Weights of a small transformer language model.
Size: width 192, 6 heads of 32, MLP 960 tanh GELU, vocabulary 912, 13.7M parameters.
Architecture: LayerNorm before each block, learned positions, biases, tied embeddings.
Training: a variant of Adam for these matrices, 401M tokens, 6121 steps.
Each number is 128 + 32 x the weight over its row's rms, rounded and kept within 0 to 255. Layers, rows and columns count from 0. Numbers have three digits each. The size before them is the row's rms in percent of the matrix's.

# layer 4 attention key, 192x192, rms 0.0495, rows 140-191, columns 96-191
119:125142147103184136109110074125095121054138120125162117129136107140132127166133120181112035157129188241085161099133121090083048086144103148112141144178207169153178136089134138110107091182149109104200125190113133136083094101118127127166191154192100100138113112172133143135138119113148074121
092:169122165109138109132140136152167102071114113118208123136131149121131102101120122193138137186113141153104144107103106098107082111092138149123082132159228166136069207194089127119143122128132121107113132121102127091124123132122170161144169156183113128139201117093104141112157080108113120094
099:131133119082107079147144209166196130152129159137191120132106113162055097128129156133102143109112089131155135125082121147133190143134150142130081079148118176102123229180138141123102109082141139124082182165138064114119085138151212178118117121163170167069181131089096092093138160124107098164
125:182132152133083125166111125131190143113124131114159096124141125099139109152141101139135135142120152191114145113090106109109046074051134160099126126140192095173096166136124142111158090127140133132178111122083147125082128131098149112146118152164113082117160130107156177127142029137120116081
123:140131100131132143133113067108081185154128094134084069127157076105180149168134123134119117122173201162148129121177141103164045077105137122082218176154117074172158048079146140111166120165130100147162095129097159180124124105076108082132158139115080123166114104169168169161135070163148143111
125:111138154102172142063138083127071074059152130100143147132126160139106134174131142168098034154121174212103147097145113098087087104147102172141125124172212127177173076082121147117111086202149116092196131168145132135097120128139057117136161136139110095155092114201146152136109133182147082145
124:086117087133163125123136121131066134138138101151069126150132115142099148115121183123128134126161139135128092157173179126110162168216085116139160118097071128104181064102148140158084152157122126128125142162150123164140127124145071140099141115082133153133092099166113084132129212121138137161
115:191135130126077078181105170144202170127092119150183080127140095131133105141118103154146155131093155199083153137071107119128096096062144135108115127138126130146108227150147150109167142127137120119124148138087085114071124104120197125147104123172142118132187131095143146101142037125141106077
121:184152095152053100176106152138158233177128100148094086145145073119141080155131097104156190139128189198150085116116167150159080093078116151106150146145122065165165148099174135140158102124156135146153143162077102167062141149092117098118110120131116097116155123108117175128145059153102118142
126:082106076120174134117151145148060099135147119134095147134100143148099155121132186101121112111175127113142115131170156157118221179212111106155125110111099147083181064112132124129081153146123135125102160134146119129143119136143102133093138105092154143125081124176104077140114224121122107161
119:166145070227108095169098119109207198190047143169153081125134073103117088085119087112171214161072151104109116137120157151168112169100139074116136147112069072122131156137146125113164160136130128155083122133141085120128136124108142127118093121144145129113131125037108141140137074103143143084
107:157143103208117087180077180115163176145078124180167119150115074131076106104123075124139170110081128171078151105117114120135147153117109095103113142129095136124165197131139118122110143068140128122110146175115091117120122137178175132101108111181170150112176131055138097133136125087129120080
096:159117088169091148174091198174207158152149117118125117131117111147100100082108142050142166144072066117140105142106109127091183120126129129142077117118136164072086218147124151148111137104116135133092142145086127116080150130145215149134146133126149152085189127054092074136150100113090103168
128:115119147084239152082133062125051027075122125130154160114113133138155165125139159125100081142137077094115168117177103108101122126171128104145142164132110185117141070112106137130117130145107107115120106100165143096228114095127080144163174126123115207180097125159145130152113171097164169111
116:200126138169145130175100102121135165112107094157119096151141087144126119171154134181121091167109171225058142102149143115079026095113125140108146181113174106181203099061133126103159092159146096134179097169078155145088100113095087084139135138161109116141153117137163148138113094117167095080
099:161131098227096118152078186076210193204085172149134122153135088098108124085108062095162221180066134114079127120134136124164198177133102059128101129101075117128113176146137133124124173065152132139106148118168113113130185124155158139098091101136124129105131123045120095147159122111112137081
099:218148108187094101204120133139175221175107110188108093134130065131092113121139120150155155166110171171100154130158145128134078132085117157096162166092108073155162119091140132113178133096121128137154098184056143141087127140084118100118148119130143123122184102089138153146144083103140103134
116:165114213071143110157088150127143094091138127100161107118146102119173145172135126148121121141131095156123151143124068098126090068042174157102118162161157181151062150150084128127140103126131097132175094085071130105156133098125168130156172138176122167154193133130128135131146076117126134081
127:121135162096229112101124068094038084081130086118114137123118105137185210188119155146099036096189125169100143110185114104112082084151123131101167167157131189146174041091108126132126120198122114098166108130133123135160121089155119132155182123125110157185112120209180117154123121146140148132
116:058118093142187160107142115128063111148146128139079158146133137127099131113121181088140117128155117093138124138176165141101167165234076122151150111116078131086172074106137128143072146160131129125101136167168135142146136136140062136108114129081131142128072111167101104135107215130141139174
136:127138177141052060120084149109184140171091180161255140123106093108132135131084102137159169134163131139098111140103091163132099124141107052105111101234078151128120145177151157115152111129175113185085153166153106120106114137146185157095115122124125160139153139073153100129149137105107108121
124:116093094094186176118212099165070158118133070133000150168154143150131114091171142139110118118088143140154117117139154116161200174153154187159115119064138111113137135160070114130086136139082128105181127114151151134162158145124081101139136131120126097133075101169111127133134116158136141137
123:102110098101200199109190120163090153137155069119000145175155123144081141103165170129096119150090131137133119131156152129138202163161160176158113101061139123094137139159089098095070152127058124117184129131177164133187147147103080136113135129114131093130086114165099112121116135133138105153
128:160143161122173096227150141112095114078125167130116089123132107128214161164121080162140143077121159155130103141076092113093121096076094149101154134175166113133113091065129172133123070132170138120105115099067127215061135099139139076103097139105144104137141147140153190166136063186108178073
138:145192176122133073179110133092157143095100177146160103131131125089200144185105086154181153091150153145133093139093089102099078073089106105086152157200124131151127071080147176140151086125205138181108141111082080193093112100132138105105101125139121118112137136129171169138148085137105168056
129:168149164133138051174107151102151142091112205150171121105129082114195140180101071158124161101139153160114117155077088153125112113082111136095131149212101111154122074090137172133137088120191141188102126110093098167083118084116164086089089132131132120116157154116160144175147080167105174035
128:163102079117076181114115153143152102091180128129206150140156091162141064112104141089081085162130121119113135083187170165141144153131107131161089125139093169105106121146123137155136137180127094132124100086123097106086138086109116143136128165157126195121176170158112123156136160177129128067
125:186099119116176114210138132111117111061124144118109122129134140104182129151114030150146150069156136133120103155080124111097103132083105130101172135142190088150153122048131170154135093121184175093116119118070153188085143118114187055131140152098122088151156152133139181137145066167126184084
112:122161152157097079137081155125156073078130192155183170148113179107143125179097117124172075115179136082124115141115118136087086088136082078104132134207134121138167120016168172147139117119190100123113147135101094150069060150104187147144128131128142120109214132097168122110139170093152118129
121:086135112136045113063097125141165125174108115150191130106118148160108106135103166092106135149113104129136131120176091173136124116172101121172083094137080187100099120197136144111162184148103054148101103138142095075110074125147030231134100124181149177115124141140128112107110172122118092157
115:089144147127197166140173100126093168157117078115000099137130112142116196111191170145129161112086131154152106132107141095142181133142189165104105140058172088121120131155094070120090137122088146113136130127145146153210143175136079118114158097115113105131076090112082114116131124109106090176
119:147136145146137071153077154088165110098117179148226119123108129105172073192114082137156112087187134128122126134125097149070076071134093076102144135227122146146137080059162190157155090137161095147124111113077101154064102094118156123131112171149161127129157146131180170119147121132140138077
129:060099138170138148140147119106088149203121085111073125116104186128080155093152196091123115155110095111156145121169119101106160117182126144146137107063145097122114129142143077100117165132079103098145119157145167107185120165149086191150139125128133094132085072139099112106115202073122099212
154:081110184178128077123109148114124102196104119103136126092078129143112194130119152119098150141136116105113149139146078134121139119153152097125042094111082101142042143151139099072148141154134123138090102168139111100184134166146113178141140110110130121135154117075089105121129151163105051180
116:131078075117104184123170124115105156158147068133064146095144148130055096070134192094077092137082085115147176102157181119137174185146136161159153084017116079147137156156118066130106149124064135120187156145165164096154164145164131111133114141108130151163111132153119094152084144097138134155
114:105180154145099096156069146120176115120118181161249089133127142127155147156083156130136102140149127133133110119143093134111075078111086089107108119212121172117103120114187161151139133134162080124097114130106075139080059114127108185134120149155145170098181136120128133139118158091128084113
123:121094113119165144129182109152078129180129068117023150132119125152108136087173157126089146135100128128142136124107159137155188183152175149157126116025120084126150169179080078098111134135066148105155125135168170099193160164129129128124141103102133108143073121128086079110125115140115123191
141:094097107137074174059135112167136128173141070142133134104134166157072087082125196091117102179104091115139145097208161134151161156165139118170114103080118147102128190206138080110148174149071116105147131133162142048139115148148100175145153135145118158134108127135123083105099201077142091212
147:105064118158048157067117141154123127175129109133171162131124160136064045106114181083164095191162096105148141088185126149107141121200122073151097115156092168112135170168154121130154157149091068156160119124149123044142113138141123182139155157168149165143116115109128094098133217038149100191
116:149134126124081064137090156159167083099117171139255134108117078113191127165086075131150169144176141113102114128112114139094085149113130048132120134219105145112141113127139169124156083116171130186106124110109099086096146100118171124120135162145147152132138152102143118113146084145109154108
126:133163153151079080160060146090182138114105195153255122128115133090190143184097102153166124118175118136110128140124090138097065078112086089093141130205104149163116078088181175132170115131179108166085135118095096147077096117132134138141106141136119143108161138104185153142137119132133109094
119:134131141135071083132076164104197111119117205157255123102103141098132093164092131118155102139176131099119126127132098150078073076116082043109139131221099157122139110115178167133189116116147110146119131114093091103085082091132164140144116158153143164127162146099168138132144159081131094125
118:100102110132153183096152135141109167182119108140072115111122093147083127075163205104059109154094131121132134117120145148179179144171167127160096113069079117135129141219109063084110133140064126140140118127199164095181139139132060145125125102130120152126096146112115106127115147095122071173
134:118083082115150172101180123188088126139151069113029151149114138156072119061152182107076124160108123113128148119150162125152190170164144157172118093029142122107153180172094092111078156140076131098161128132170174100172153152141090145129154127122131122134095120154082085110102170133140101171
116:155138145115159090176104147104150100071135201133202120136133132125199114179114068160158092095174156137127116144148101114071103114099091104106146165203159133133122060062137173152158080112197095124109103086069107167084088076121131124133129150147136108093170160138149182141158110176139138063
125:129166155107135096165140128094128131063129179130146120172167130100195179177106059163217125100142164144140095134093107095097094091088095146082164151203164154095127077072124189148120113096197140135113139104071121203112108090103158105106133136129097092115143130151151196142161106142129180054
129:112170176131126076173072127091178129098091176130206100136127144095172138174098092155183146106162154143109121146102072113098068055102105099068139152226132152129123074068169176142152115116192134166108132100085078163114096113121140123123120138142143121128166134113156177131163125129135155060
124:167117117114234155138138097139096169114131111094004121150169098126132142107180118157123167112101166196119132145088139123147158145117167182116118153097133102131128138126089122127083111149107171132160126134114148170182163126106109081108128096134112087134107092159090162129126082177123168078
117:068112131161178142129159105117089192180102034101029129117109164128103179081147207111097156132104121131145131133109118123145160112144165170132113100031120058157116136142136078098114163161101158139137100162143175133193158159140110145148121112096123088134067079093095123124123138103119113165
128:146137154149089087137062150095173115115114204150255115093133124109183129182095097120176133130171115130114122132134094131113063073106103073093127148215105132155111088101149168140180115116176125163105118109084096133084101098128150123120109159147134167129179146101151144133141111123129141108
121:162140122097107065124103165164126074093139144111240177107144059123183121147087061146107166137177180129099135148117099148101103170097120078160121129202138155121144138152119155139138073116148121121105105094125102077088143096121182126112135147145113163140114148118110106092131116175090156084
131:069137126139092137088128117153130140200120093120157144101103121153070149103128172109114134154111119122128123110163096140177145145193160112178075107100081164105111167221131072093143160128087100165109148133184121053183143143135064187111138111153148157128060107107114086085110149107096079179